Weights of a small transformer language model.
Size: 8 layers, vocabulary 1330.
Architecture: RMSNorm before each block, rotary positions, no biases in attention or MLP, untied embeddings, capped logits.
Each number is 128 + 32 x the weight over its row's rms, rounded and kept within 0 to 255. Layers, rows and columns count from 0. Numbers have three digits each. The size before them is the row's rms in percent of the matrix's.

# layer 3 attention query, 128x128, rms 0.148, rows 18-31,50-63, columns 0-127
078:146106150182110056071101113139164151122153076131132130070105075146103147147092144098095093158099108170130076151128138111110139083145124236165123132174149093110116153092137125166107152206092156134116082080117192076146143151140155125154099080045133131078090126134147171145108123101134136111145109092138136165107160061109146104140087143110132098077077149140147155106142072146117113149111
082:153081103144174162134170186144105139063140040143153143115145105154098161184109145115187120101141156092123123113137127109133095116142127153125104097135094172152070157126125169126128191145157046146119163170150136160065196143144142141176104130104103097052132139149153109123140099169136151115066170195129095087130151130137166119117128122085102128146138159133136108217178155141135138123070
089:119112110115190139108071112102156151114100119131092150140108195093126118131134124053145128129121125204116078120131136129136133111105155106118105160112147109038144102144113096124122127083154173120151132105124088092167165121125131101212109052124117142061098147147076141110104221123108168146130173090145106101142092110130076114148109178155095087136185206151175177128096124145102130153114
089:130128140153112098138163108125122106139154137121092174138132116130097138074066137069125120149135116149119137101183106191132120078029159138158071131165125144124180112171132153112130145130105174099163139100160085086085116117113136164148212080178133140072139205120140163104169110055144167049052129134142108187120113155159131121127138127115146155149129110150129195106092140128156096108132
092:113172113175123152114121134157108177176140086132105157112095125107166157165077099068112152128098099146123130104181142063087126123119060120137150136133165145100113053142052085158131115100133168098119157125106174140106143161074122194079062112112110185114099155158218131144067144145172101139177132107149142125148140088107111135161139087150124129131104131194113131122123154078073161161127
090:130128087167185157096126123154150155141138157184146179147133090110088156157126165089170169124158080104114151092085069185146103065148081112133090172152117112045119073213095118086132094117155107160114127202133139098172115176165141127124188097096162146139113133086070139157128081105113140135117125114145139134168075145127115110100121109196147126104128078134132174165132132136106125174156
097:108135086144121148164128089114126158109125124118116107175197135150183094102106109130057109091122109127129141083155182125112115141083089117176142162136136132166078130149133116224183225134121118128173115116146119150111112167084155085066144131120050084150144220130114123153092108114136107156107126113167139138093148143180095119113161096154140131180147142189149109158122198138116112110091
114:114104161117107125137143149170076152121094115165168137126145118104151141164144105180123152125112127076168164114094158162112193144093166092162114137126105167141137088067132189137070179152084099143103186090074100201100085173113107136078154208082150132135189138104148123132113150144062140101120177155149123137117093180133102109106138122062116089161133152108172125090128126103184073123125
116:136111149146131133112203104103146135096128135132123171136158166118101144153079113200136096182098109147141104131204104143124117114076121130090142125104121132101162123143111125128123151163095071150110178119082186112195111148151134088139193107123110080125108113123186111142136158099153118120041137090167119155093107154116151158134166188067144131172229091149118098072093179129145084100114
096:130066087179153125129095082202172077136110150189160141083083125157157188100120143118146139135103108073144173097160166122167106149136150133131152079062090126129140112162166136095089132200128096164105116131124117093054121118167137181089099118141127075109136191097119109186147080127148149157125124121134112097068128187128140161124131077109134171112074118182157120126139166144107129099085
104:125083149172172123151152123150094077109214183131163148154139147136146094067084136176164112096107087130186148141213166090199160116158157158112191131122156111098135117071076150128140111155134106139090111198224159098138133138147120101117214092141146133113119127087147148159116135100112088126143155145125135151170115183166126158129128141134183121119115077137151113142100125126147162117112
108:128092112081158121092138123095101159137028141138139124092092164128100155112148114084205182118154091108152151217204104136128161139113090171134154143161115155134187152093112151152097124135140184115118100120111166198132167089120090176151153172117172098184181105116097124101089121158121102093156156119168125121101148127146167116131119149140118199131108193130112090081150141146113132140078
110:095108162099190164159144169062090160129165115162124072099164160143116109155078108074099091138134197157115122100131120150122154122109140131068124183148109147124146117096051094108115136131138158079115118167110176144107158139203147066146107105150166157145152116130211181138139141073122104152157113112127109146172140064156149105121130103164115179047068126127165120173164113132120129128128
107:143180092117105092111084100142113160112114165164156127104146127177139101134176102145188133139122150114116119133101102173158106150117192161113137128114076144182169088065083108139189167129128144081126098141174120124154098201144155094045129115120125181096146145146135087156152122180072162156142112109202167162087097116115116185056129171120090132178126132148085134141157131134162110190130
086:133101175187109072126113083089153094144150155151127082155103151114117162158125133130078196152100155093141020127124156080151147120116146191110118080097113117061110206123079103102150174149092100145149092172105164147095102116136181172206134151152140087136114147131164118171078167133117119132104153082082122180124131143109112150198138106144097084102094159111137141115102119127110134135125
092:116156117149133126072179124113114136149066142132155110110106147149101171140116096136131152100131136076096157129144182158123155137111169143093132126143166119096147165136152167086138085132085135201117140121168105133109146162120125123182086168092120066160073042160070132123114080151051145106119120177094126088157123140176064196121123131129117142178150145056084112133200080090122098119117
099:189098070102067091148148121120108140110088115180106094141095129080136071152078124145070193147123153161159078135178139053148128133137156179146168078119152129136089149139087110136125063124182185100117135129137154123131109082050136152166103100102142152123100133095139100080101158127204118117129151148133107155115156148087107102137105140141184060117076108124110117102179094129134107158167
095:102135143128070098110152127082133121153145150131135161034132116131118178100110136227138114112134101099091124088160103113117119161116076134097194131123167166176113148167165154097155182086092110158188127187123147166152114141125110108151147162120180087091173149111095101118100114154172147144111160186145127112137145161133066073098091177064166152137131132131102146104188160137193131149129
097:162063145128114127072100117091100145170153129146116109145130137085128156152127109069122179133168096169098066157095174083109090116151127102140142144148130102105200135116069093183119089116140114110141083099098122119083098112151142114144069084143095156088154214121150162147134172172094111120070152137093083169141119105164121121159129148128145088154107144169096130060112060132187160085170
102:139109149134154143110094157103165078123129129144150121195147111063072167124137147146131059144086132165127143076148116078171115134129181086105082147128147133158125104076155147110134212158108097115106171117191083134128051068147077125142115127070103119142143154147137084055158096132131122166073087186145176133115130131143098117119126182116116113170148097183098111103108145145117137070166
087:156140106191081111098107117175071126129108079133137099116179113076128075163075137084100085091167116105057130132048107130142158101161126121138161150106146105148126147098154115083144039142133100136064115119195198121133080128119145068147133127106112102107102145156129134071152107140114106096125106145085146094114110098098113108063107129118096124112061118088106114168170158126169109081093
108:137071134137107114159089065183111117141081165142129142100137154140145079092090190148150193127177118120144129104101156150149204084047110117146119127128106096131046085143103170138097123165112096118126130137153094102167101106133144151084097148087094136094109122145163134186186120167113128153148096161182139048076100081123117128154141083047114139149096153131091128148143160119116091112150
110:072123133115063158169108157193156126190099114087119116087149106073182172126097092125127113118154153148091079104121132143102119140076140140127131100104111150091155161182112116065105120091107102097113169119122095127093165179106134128107104094051151140151160167139091171099170123144144149133191109116116163104110170092071117129193076140156129108155080169087152160141106141062075134073116
105:182104124109135128139084115083072085101083091113135120141094116138141166177161123148074101116094127177133169120108107134162153151088144068148174134111109115093153122155116187118142100106073106102144175116052110139138086131103102134157117172202128141123112131171161137097120121108088184092104092113170186087116077124161108175112132119093158061168134122164156156044149113092120053116120
111:123105195120135107131127063127044102103111100133120070112135119132115107178204117160167140108071154088109125043191128116152132150167139160112144072099189140117141129125109104118082098108148117144133124138156082125157192122144090126178114127075134191137168138162092124123113157180184126191120150141132135157123158183213109112130103127077145149145081130095120092178140119157150114149118
106:205100144128096104115152159070121138084158109094115167137142095130189141059159088143178160111148136097123091128112138152138109117117127089130128140083089128101105112132140082125091107111120135148153203134133069161184162134122142106080117137153017089112191129074129123073140126131076156103156144140107169100084112121080096162168088167087084133163141136160122075108114148137155062122112
101:151126125134088140155142069117104074125154154088217154138115123135135112154108160068166122129148198138118179108078135158081127107135118102133159133110135161090115131077134080160108172132141098104144119065133099114123126155106081126150086168132106115146141078110119144079072156084050084106141135125147106086066156157131158123120119160107132106136144178103060116092150206138141141218179
106:182141153128150120126073114100115099162135131165061172125092118159102096094143096082135080088113051088114162095139105000104129149127108134091152149172128150133094156064131146092121132134119118127097103089155126120111122109141127088169127169136135147146117094113141149168134118133155081158106082132118072140133117147120089134054148162127105135123193159090135226152152122127148129147114
# layer 3 attention key, 64x128, rms 0.137, rows 18-31, columns 0-127
106:168120096121127140098126106154106191130186185094145154131077101146096141135050090122136131123112147132131121136100135127107156116154172096113100186086148116105048129138120118121194114116154146120107094167163125155105122093132149146117154106122155162184131202173092182140134154135070102111175146083204082050126197101111146129145095130168178131170102142145100128100078118096179127157165
099:121189139057129123123168137092100134116128158117098092141138167109155135169113150148142126176113054155112104122091115138090141120187109056132157129121173177076231126131114135164097145142105130122093150147115099054078103124118116120176087149147145137179153095092067153098091143156204112133085134114160138153127075149140167100139167168131117143101134154171167169188100080159157119121111
100:121128142189177058067123123069129155108174134156102152118087083111206120124123174165196132123116163118094157133130170096133124117144106102155104164186109080083090110074149166143176146171179174123150110112157128135112133132159152183111127127211118177148115170142131121105129081152071126099177148159117104121125198137117126114178177125145156110132110120139087075098098124081144086152119
099:126145092105120133129145140146140116150056076178096061133142115161102099176141120162164081142092200144085103073112064178135155116116051128122151107121054087166130136088127164116107091187152156157155152124172110152110143155058149156141133138135128088213165057096132112142140091156098115093133153137111126139178098177128146154123088126139124108097135105114182094109113147150116142075162
094:094123115194131111097074105166086167162198111141124114109102127106042086128149113180130088138113121124135177097099166116142174183136205121095096152118109105088087162126140108093146142124160157160192130111130172120150100103150118083107152139162096136101180133121165158165124156094117158130164179088158121072077132129124107136065067134120162114182124146173162112084153114129151061085139
097:136185149092146150213132104073054127150140131167098165149178080137131128138123115081164159108178148102141135166174135150112167137122102107126142120108103174151149132099119126143121140112131052123116146134161090082112195164103097103108167125167130042157129156146085117107138129083147101165147152110106172118157113060175113112123179121134156189139079122111167227170130153122150143099103
091:120155169157123095044147112082162145182108105151106099154176137130083135079063162163126136151167109118145169135109093168128102119135127143129101119153144154115100123087067114064125137147174126168117139121120147120150123144112076168181114116214144181207195135116127173133117179107128095112157088153180113148109134134114087076096087142086082104120106140125128182123070163162149164178126
093:078167139138112177167141125130108160182128159076151083154161144126122174171141118161144173114137161151116115136122129133133047169135175048139117145103124115066191130138132088128170110169148106168163114126174126127092111135137113126147178142142147192149121142134105100119130155178164096144093140170040134114136130130146133129118147091126171091072110111216085111174116120057194141132079
119:154115088116143073114098150137093122180110087139140074087113115108130173126169154146194158149140115081129102102138121174125092048119066112170205071145128150154156126128132164145092150108161154182170107101147137081202191104137103150127142172164130096143161165168091139111140090104132146162123146204132136128163030130168107076119133099171108111140141112118113097111122113148083133131099
110:076170178116116153160120128169200202102165173105164183116107124138128107137146131115154152124111096149063169121128153139138096141125156125149138140140116133209140084091109103178076151127095135106111157109135100088155152090121069159059135152169127107208148070073124137108154068125090099179074135214139130158156092105102102120105131178098110114152105120141115129141103085134102172135121
097:110139126151156105135178172099158164096154176119143112126137149151133150125146101156150124120165166162047073072137105143133074165196137143180157160152092130140157137147128074114138140110105237176068086158115139112095118187141125120163154132136113107121156088107131172137135103161126140153097133140111123069114105073145162091094174048140082153112206155133122146089115083092113135123155
105:091155142074058096176134160123101120159178103165117107094127188100149125096125121128139077063123139164122166053166104133091145104142172121108107122133136149168110157122129148148149131187092127133100082145135195110097131146136134122097123125099137181144144139160154185128116109146131134136114132156181150133176129119227149175165229049141158077168111092107164152129083122114122110098115
103:115140108097118122189120093169141045055097111214150147105130143148136097103151099143151096071099053170054136145139082130173115173167074122194126135089126110066134142162147128166104127161133106127121116149109158146141138115112147131097131116150144102111096139107161120123133190181127165113163060105192141160141168096061103131116090136130121118136106151123197153108093111131137132065119
109:124074095119161115176107121134153106115171110126050148087159100168151121083110124128117098122131155122156081143115119149129121104139147092129113136135122111105115090105159173076114072139181167157152097152097123163117120072205147108156117147087081129118134105153103129096074159143091120144147089111168135189164146138178108096169125147082128202105082136156149158102119097102174128052242
# layer 3 attention value, 64x128, rms 0.178, rows 0-22, columns 0-127
100:127165095098109086186171111165081094155096128109093124122166214166128123122096185120147115109050132130114127117108146128099105150144133159068098094118072142147096138168124073083172158135083100165172118094090107127080156125120103102105134121132191179169165132106140134084125124148056165129128125161110128128116118134100181113140133156108175110126095147122129153098193223115173178133174
100:105130100188139095156186139106144095081135123072140105114166111105145141099128159052142068167192128110125159132145154111137165087193101143135142127149063207115135100170097101159105055141096194176120151105107180157131126099141185182130120134116143166193085130107133116139160118112064127133082148097150158154163119102142104147129108156140057177156099151119113108119128068110118134120150
105:074117148137112105145153122130087193100107082196118137085100070183118077152131153137097113160080107109117122152160126178170082092100120192138116170145145075143069107134108143125136145115095144100166103153140095143150111115097085164120133168145089101090103076112152063118137162066112099116085086175171209171090143132100068117162107147134144126163064129122074110110157159128143095130115
102:098096158167100198141090120152151128134107108126145104081117078031103160148066071086106159074123131117147104111183049166140145136177128144080117093134108165091103152165091140185111104106108093160112147136102142114110172161157174136107118044108154093148142041140122126118095147164110128129168122120153117101109112115153175133116110114141085124069071122080080148143117145146114126156097
099:105081095163150101109173105177119104157114150134128144097153155121161111208129087117115101115183230132122094180151095121136140171087143106108145114161122116201130163104085132155111144161136131127124113144049101085108136179161109115181116118093092086079132134144141139100146158137088160127139083132135122087141137093199114190112160116149085136149126115116166190154140057079161162178150
111:097141153176160131101108128158132093132087119162154096142157129120128131112128141089171108080126105183054170168120168120108103107159130104098152101110169111129121175148066148151146087125117137119053125105090093142110125156153125129174136138110138107135091136123183096115150090221113201150161169178150065129194106159124126103151103090129085183091166070104100142044140148101159127141082
105:132108154121116135140120113121129137152123169169100173102161153070198111164124114143150089144169128106167113147146092135135097045125133106143124105144174127138175138042087077115125183166049144113173063145105041178093118076160151173095131101142149091177084050112091102144074142140103121111178150134122109155148154125119136102106118088144126131172098115126188141167127110114126107124157
104:088099147169094069117150118126123116060107143123178124124149104146142123194109178089151160118124108073108047107145065061150135125191147110140135142182146166101086201057108107131120133144159100137152130079148066122106109154134100101121098121154121082116116133098171137115127105150140109157144131120164085114140109203120157146151126110123126113118236100150110162164091132091068099107129
096:141137157137082129130154106137146148187097098106117088091225160150165134143127121125122127124113138114119123158087098161174078155091161172107149103117102139104134137082118168157181111103100134159170090110143126144064103051136143112157133189103160109089119103140106107175147158181171204147094200108179156093126135081135100105157145142125064095142109104080137147130091120069134203111104
104:128082071104113127104123145088052124065137095168144060148150067125175120120101085155079113090144110082147110151119107138144187168123140094110153161145124132171115146144178100094105111139150149138151128096081103114115153103104179156120152139100127146185047118141158151096139116199058160116169138169173083108169192136145120171113152107157144122124177176107135125160172122120057135127145
102:174142164107197136161105075131088083129062092163111137063130107123154132081125124139111188168114182125130128093109098193164087150143133143090146199169126108168155140079110146147113166151155142146198114113102142148138114160154178176166115111093170170127163132118148103141164121076149106130158125166070066169103110169064188136150152144102102153118137153128134105164154096154091131162171
102:136079169147089125142113142067075129130117171077119137093166106101143146139079096187110173143111087041105211138112153096137061053073157137107082129154106130158088184131171150096166096144149141142131089127136070111139177134098124085104160125116118117162123126196170149074165124147100105126139142145096147167187169146137152097122169108158101142069173162106111120141126111116123139139115
102:119153125169118047139088118085155107183110138128113143110169108135129110110134098161094113105182078115155141108120170116154112136138139084153145109065101085088141113168125136141082128195123153090050126142104165083151125089136147103120131130151128136147175137131167131062145093215073106148097158128087136154094131120160191166131171120163090126107153071125172170121067136052097116098170
099:159137110186098118146139161084113110146100161098069160119170106118112138091081179071073126180120085172135089114117133137107099125089025142130161088131121079101128098119144147151087167144095117171143124130084071182087104141138104086137081081111164148132140125139121162112082116092153128102120137124136126066133180115089055095155170095162104085147077121064122136108133118094121099072109
117:127109116165100094114104110147144088130109157147134099096177107087096160116157095107175117144075198074163142093085114098180131088152123098173090090110096117198146163090166101095150142150154104037069129168103147142128131119116150148151168130170152140106137083135071095137100149142106133135140096096096142102128120123128095100152088185117065144099122111142141061118221092137102075086117
111:056151125222162119088147131147109095136126120088112163127099154177133116123143082114119085113094102131129157093128071132143117132110149076078123094069137157136149120107172125152123102043121183131091084147116056090077170146155114148109128141094095088201164115180149137113150171127141102045062157088157143110163111141150126102125127148136118150075115108205114092127159137119110129130105
102:118169069110155123162167162121176155088156125162092123103166108179149112111137076103067143128123137119096165087141106105133119141137094148131092121167127145154107100112079150088175108160133166076185120100108132075107109130174135146099109105094161092130102134133141134100072080118104125096117051095039180145187178108105046163204162135143137098153146114093169118160121119126140132092085
103:162099123164188145092133158143085088194105148120112124137099131118093146069139097153098136106125080166157111068139139113155094104188103166164117074129140118163189139142099115123151122113152140156136121083191149137174169084127069149162112122117099104127080138072097080102179166159111131157160126121157112159136188180166153164057159196105153103189092172124085134139152173156111139121138
115:170119096124157136074159123128096168107147133112094123086127089099180102136122213175097135143136220132063128105105098160112067088137029077071158063099131151127136172137146121114202123136131107187128119191157177122114158109172125159148139176153134127106102145145101078183118078107129080143128102162091059107111135127117113173139122120134130138120143168137134147144133098126141100144122
105:175091182145090141128106149106062133147115059164142147160069134147133124111143102122124128077147141120139088133104102109114127144141171134100151096121073159159103158068133146165107055103086139147119198138121103110170133204130135162129089144197181162111159101143146120114108177139099112135088130110151105150120120101156127199127080099128159127149088082093148191157061138074129129043134
101:140124128163096118171165132123172081127163117113152096171091154172120074186178163123172105171240138121083059144201200103096137118080134171081145118108091139100079116103083119155142127128144083109132093152119157129148121142147113113156154073145131108129121112129148138150164147136103100130118136154073062129142141118085097134080117145128101163079150088111113111122101183067129105134063
104:124112109150073086114083092119112114155097117142168149082085099145111120162106070153155107083206050165084132130160083123133175091138180124147119130153102158160164122130124106106108105073135123184106099154182096096091147113115156062158125123179093162171112167118122184119130136166125162090105182102131160125140091088117063164111106059165144106147071138152097120127177178115118124088139
103:137152185145071136082090104137124121138178137116118113146129116090157154094130189189104090146128103184061141107106202076237135114148108216137144170182114052129136120159170174072116131144111170118114101119109091111159149161092167181179124135162128107105114134154154182147144097130100134106129149089125178136139162141094141104112164145088110152123090080105110127107148126151131144113125
# layer 3 attention output (transposed), 128x128, rms 0.161, rows 0-21,32-53, columns 0-127
104:135126133111140044213147129123110136103092131154149150091137177145137134113116172124213165165095153120119114095118138108159168116156184121185146101226108118107109106151080114109134133115130083090111139122155064139172153162119142183143108124153124133090119164141120154051072102112177140109110183085122078080150139092082133116151065196099124142172134128104101163107127132169129127151112
109:135081088161139122090174117106108151134133007139177137140142152132160174109134155108099084091169131161114167129155131106159157142139089142124143120088097159109086113160127165179064115189130141209159137166141164154159114090123119117096113140147123110179128141072124109141142145077155129139187126153156135102103131097102161147129105181143144086112055155060132059151137116109071111161085
097:134108122124048082084110104118128088083106084155124121109144084140157125133147098086106189143124127101077100136152114132072177120130144137104131193103112099083104103131123124137147104119138097123143116116195073126148120088122133131090143096205102121136143074172118145125103158121083136145133148183179126137090123113093147174170163140083149054156076184144098210088121173142112116038139
103:125129087174197152168076129168112093189106167130136130124129103125187134084087129133098135106163095143111123188138118172142115112093123142095100157171088134088091170120127129163066117101108102169155129139100170054117080158089160103120155125184088161163170179199137166134146152162138137161180096079122142089118154144090163098145064100131148071165131139146137128095070162145148098139091
108:058118111143141150171111164164135151145163141171110169089115167100168119160131098179119120154186193186137102181119120124124143130162139096109173116057115155082185144155077125106120135086104136077184126099171108146106125121092151123153110110151169162074128085097136128143129140166104198127131087157122109131112124104137047183115096131159119134110096152136150117199052141151063091118116
119:179181063098164126082109110133200129117099130147120123127168119099112124140121148112144091087121109174158148176121133118135153166160110129130130118148049116211184105131185171150123114138088116144125129088070121097118125136202107144144132103123130183113114146179141143091090113169171140123076098156120117156145170059051057105134089115140067125128066093160162147148128154107104120117082
113:077111110107094141150154142121133171138104166131099139157132167134104128104200152124136140119126110093129089192087124148141163131100124102119160141140165133166113173089115095143170106162072177146120197168133136150081099089077148237079116140194153099153063116152160137153075189094120128153145141191107085160106173152078111184181106120129119140104118068117116106135138111129166115111158
116:162125091145125065142171110090104162123079158144119149078172111146122114137126060152144142151129184126144127142133144178135173196109119104077147172128180167159153143124189114080114091072155131084130149115144151113127111150174130067119063173073177104120140162201127208159170139152160164139100129057133099151176157134144123173120087124125113168126145092121116081157118150147092098134150
106:190130105097133156105126217164178083119153161109162136114130134185129199199103194176097150130137109150178139162146111114174139075133111120139142140088113068172107180125083120185164120096100095166107132139130170124141076141105099175138079154098091147078149136158167083123154136142103165113166145144181167115120091147141102092126107136119142134061091155140133110108074125127087095074118
109:065150105105159123108142155142110100176144150201168110076141156123087160118104132121156166116089125165110145109143156153160181202107146101178197095096112138123087105121166170144097103192171142041173154106126129126074107147125125128120160120115181131140217095115152114184132123125103121122195082149091122101164134106143153089134161100095095161139085147159150064140141084144133141103105
104:156147119212142114167083152127131161175140083081086134116137123131123078130148120132195116122153177143149138106105196119105127074164104126110121117139127083120145137134115108146154142115085117104156133161113134102173107127111188095170132150139163092182123171075133149140149077108139119125159152165146171155153069085134211123146172099117198139225131144140192098114075148128109144052143
106:085107100184152157112084176077131115157097148139130086094168096135188091141074129116080139167139157148141110116110083139140126162131174094127160143107116148159128166197191089133141128083099191164142132099168066182069107119135184161111112146176134159143096133149140147183130157136088084114124163056130131094107099075161150086108143146152118117129096138162136103179198168082145143106122
106:124188091160164096058079162125083160124080163121140117114146182143149103054154149137126017121079119156164112092059146141156152078167091089123098140115073109147102105164122117104103109159132136137124127077105101161148113189169104143110112182138151160138123137118098151148088157141142127108145128123079089174051113132166153139095149100106115114082103205113167101126132150157122112154127
102:181060170122131072159128163172109160098089116130127055112136109121106152091119132132083113205090121122156087104113137139094137065155122145137137090126152138137096146137171135187134129116063111206142143132095133089121118175143124123113126118128143156126069105117150162053089098100133080101160115111161097028175144077076124117106195153100151110125116145144113128101135148186107090131087
106:143091124185117157112151150127113176127086098187110104110105120120163145097134120091116150086114136098156213160128140054140097116135128133148135170134124123186095121055114103139100091100176121183145136162117164190110131150214178110194083085135101118128110091104125104112109163075158157109180132144071116098062113165124111160146066101134129147152190119167112082155164129145098116112136
121:082139109127161143163123130127155099166094127143031109122149147121124153147093188103139136103108092120110067100152129124139148159181134149117096097089141127157149158128180135105162116114119142168089094167148148155141157162122207103172154166150094114147141110122126135118084158166066167148088075093062093113136202140118128142177110162137059108082152111132135073090077136115059187162099
105:136144125139138162159108187161150122087118118173105126103094111124165183142161134112133173169128132124147135141141150110110118182086088167158216127103175124123090127248137121123106074091155083151157104138110144101098116115141085157112150102104166092149133069146074097127079059076130131083121113088121144152058115145119069167121151115155166115158142109115117080127156172178127190129117
102:094202096126130122091121151140116152096157100138122158118083150115118116155187158120182158119139104154088173052152103157143166135141099141165089107089097129168106132130081201083106173118107149118140107125184144129155152136028106166156141153157140071096148148134156160101126170140096139128109185129159133145122138147072139093130074160111135228191118185103115154128088145141105172124136
106:089151176141122129137126094138119128132154121067090106163129139121106115165133135159158160166150152185080167108072175107169095098128104193134127223101147143109174139132115109152191141094149151106118150145166110107146165119106143121145219103117106159145081176124105101055127138122109082105162092143120124151087168118125105115162140059173143157105071156159105124138151215164121123116067
105:106137093095129091148068151110113122081139154083177102139147138105133150142202114115102140069125137146118084160129100122185137105153094161185103101111109160149152175080126120038121109133133116097141165107082189110203126138074164107144100112122116144132088107154129179177120115159189163135090073056153145126140115116192202075085114168182148103115107140145117114101141146100119146126139
117:107101108124117115111129129135132177108103072159156145132129146131104047163159132136120078157166091177168175154080136131137119130110160098131100164124141145092097147154096152093108183134076140127078113101082155141156118033201159101100101095098164164178170149148122177102181197140120183130120048086116129107096110063130114137143158183155076078115152116128111138094146126114139155110140
099:152143070102149113159102126174121146121102162098138098135160164152162108159063088094136129123131174123201079104158088114122141108120070168127142104096117189131130127180121138138141161148108115131149124102122154113171146151147193117059184114154167117097133082103118164155128219116105143156124143151099115102149182181090131149123065164126120112188126162175051090129157050109156126167129
101:127133156133052158137117191135136094175051099179152100092134100132064132091126117138044096111108092122112154143137162151140132083131143152123140085101177154136125153149127081177129140038127141128146118153115157140114149114148094141094143081129122057122098177049107086127087155133204124131115194115097141127070134134134152166156138141158145146142099116087189095143140122152191134113159
086:133172089139128192139114134110125086176154137121072091143081102129098179093136199116105038136125099093150095149133130108100127113091077146116072122105112098151071102114096130078161089069138167092174140142174137210128159114095215100185171080150109119153123087113144124108158139137175116114162080136122163127103217134144124119154134128125096136129146101151131133129159121077142109115099
103:097082148121136139089126169131112164148089087111116097072088183117109093095068103108137182119104085147102098156197068139141160102112188155136099162135148156048117128126110127082143110138106118133113152148153113114149140118099137107150104096113112131116189133160137120166113139159085169116104095115063182123081153144072093092092150161149109172090183112048151152146140068140122151208103
081:124075162173113189118122170144107120145098133109162103122120134091145150211121173132139149121071080139116173123139155104140111151173141102111153116133122123133145139125128137149101149112116169106124123103109185123074114128192186135128162061101153090172108132207184113143151112144126092147143194111139155073164060133124222126153116158125146175134115141106086117121131131119047147089045
094:122144045069184177147112079113104093085129179122171120127095201108137177166125126095138112150113089133138145193107202110113115129168165093085114078167134132127102118061126100143143122101131156134175181084082143069131159145145111096125119107096110148128116158124096116163110138146167130165168164135148114084154109137187157134124133162162140165041102090088093113108132056131117122101144
091:068164086142124174139088145160123103157177126121165172144117167100109119053090138185116151154068141113104180101169108109132064102146213129131119198134170134100116176110090114140195176122114112138131132141119109124081165139167156105133128158079131119146139114101112104078105133173102054139158094200158059119094172172139166126128138098101106146133137114095137159150114079136139156086118
089:133089095175163130132081090160213116151091107081158098133105130128144152126063121138139117095189099080128093141108164140126121082115138143126129139086140127180086129093097127123135172131100135146079138136158085100129126142123179110117179071145159133081090124202159119150122143128151130144117112087105163082212091073124144126135129148137091140125153142237115156142098160206154144065131
084:142154154143147131111105184107139123093143168082111102172150143127088128100131116142102123134115170169156177141142127036146105165144105136129076169153131112150054109146126163139179126125084137091100109121163140201169088128111141118188081048196117198135125100122128108123159120128100139104181091146147122105155070094154077078163134102136128162094119075206098115141139130145170158147077
090:100137180152094106145105130161150186041110114110149095059160128156126111129113150117082074112117161162092099204097178172137125132143114177052132099199124094170183128161157127126144139112152128166166098156141135178132115090119133120118125052161123129098135118143125140117103193119138163094101129054121090140118196105108133211152125182102116120147148082102138138124156110171111117121146
089:097110115149131116181105138116052158123128155137116134129171121175128114115163134147143153112150105180123086195114093144114138146107097089085096175111124182097126122177171076148131124040154117113167132181115112118145111169120127152150180101137112117103101164124218156149178128078067139181074192079117107095096159122147166192165104163144112143129111115163151140151137123102196156115171
098:150083119158101190162126083098078133136091129158108155116121076152128110068125156115139112081117145102079103141122142130106107073178199166134130173197171096175074169121157076107152100146147114141072118117152141142127130129132094160103096133184156144029208122112151101135126178192141084186142113126154134113094138125105150142080135096135098160059154141155115111153124121106164132135155
094:180180183128077066158114120124117081133137102194160156161157084120129117127158086156146118161118087110114119063149103146103092102067155193090109085116116076081085077170057091119148168089123100114119119158137134104146086116140096142089142124122121156150189140125096172136086136122138105171169116134063135131112140132097151186093093091090184159126153128149186152127120082178128135099121
093:130125056122104087080186121099162115123114075134066126161135115131096162196141160118164164143144039136094122123155184084152134130160106075108089137102097153136158132141138113094148112144102179191129111106057172148131118122145100161086135117152130144141130170195176083158091083108158186115103145080101101109169161157179119099152134126109094121071087120114186151081104121160122134101132
091:143115116129107203069132127075104114116126155126116126168154116081189137103095152098137156113097090128071124160075174190162157159097145137172119149100127133159098079116132125139151141117128098067117151109117110212114111164103093157111095153104111179121117136116147166150181103104143206114205166133131128098179120141076107131097168141075149058125128127092096132056098145117123080171155
099:059156108177095107161103084127151106127130092089134124109103145150154173138127129081131163139152130126142068134087097148191117172079110104097102156129158158125133168121100093168114119202107111140117112101070144114137221132172122125113133209095051165176134147167090136136111133141111174101123092165122116076089104132144128193150064091098116185112113158142147134144110130142112073171176
093:182102072123134104161209146126115083135160145106155133122104181135159095087164131111121123087097124121178087119109134120152167071139110126083108105123084118105053121114128111149116138137163136110154128155125135114129058094191113172100109082103131116110179135101018079111150078142119123149157173115135160169149093126086144177168222113127137146142120096098178171140176094145106106126135
091:151101070155159183133134157115159118098098092213103122083189137137164185083082111063147123092155123097081091156109127109096151135167147118120143130162104103088171142152130164117075167122135108131095136095142114146115125105119146121121122045059173173083120156133103174153134095179125179094138109154136168137134164097178114122075089107128193082089098195139157115100139104114164141099126
096:158063128126160141126115119186065142098120140132132102167144088105162119119127074144064167098084120064119121115041190108067128117141080135137148141098131155156142127095072144094140177128070183098106112154161121190163117107146131115174108104159100192140146135127148204121162136127096108107150153191109084113101076150163096126100081132113096106118168091160116174096159136132140105137089
092:134149101193091109144146112150163112143147128065163125147173089091164123108122144139123111084194132153108099121150132178197098132131165124129076103145075182106164104137157163123125133067164088092128113145161055166184213126153093147142157121135163129074149113088175177122189099115152124150137123121094130079102131091112091095145058066122188125128125150169113147149135143179152134127097
093:099143131111139120181141176133096183153114084081174111096153147140176107080039108116118181122081153095116105128161102116146070165130098121130109186174125135138170129104110187176028133132107134170129115129117159120129195124107121118108083138177116154135138165098161109169142117143111083130137111095116101142095149149169152138129184125118112067093119077112149096158119141233144082139146
095:121114081157148168091143189120138146130135157169158129124179131128075114100141094083160133110156138124128124114140157115198144167127112122174149074125122133145195107109193116170114091120118171187113118190169098136085144118134101151155157117094128112098085115085075124117141210100142086128188158136141095152182133156119139065071164105161186072105167146061108122104143125086131074116098
100:095165159112081143139121116112129170142127126133102142124082133118074100186132137130133176220119120126112117151140133095133126095091077103138080112095144170098125196125120140125147174174066135146207155179104100150101119105128166162108087143133103088130123204115099114124158121063068128080103150112191115143155135106177086112134149097133165129123128162096094160197112145149091188062092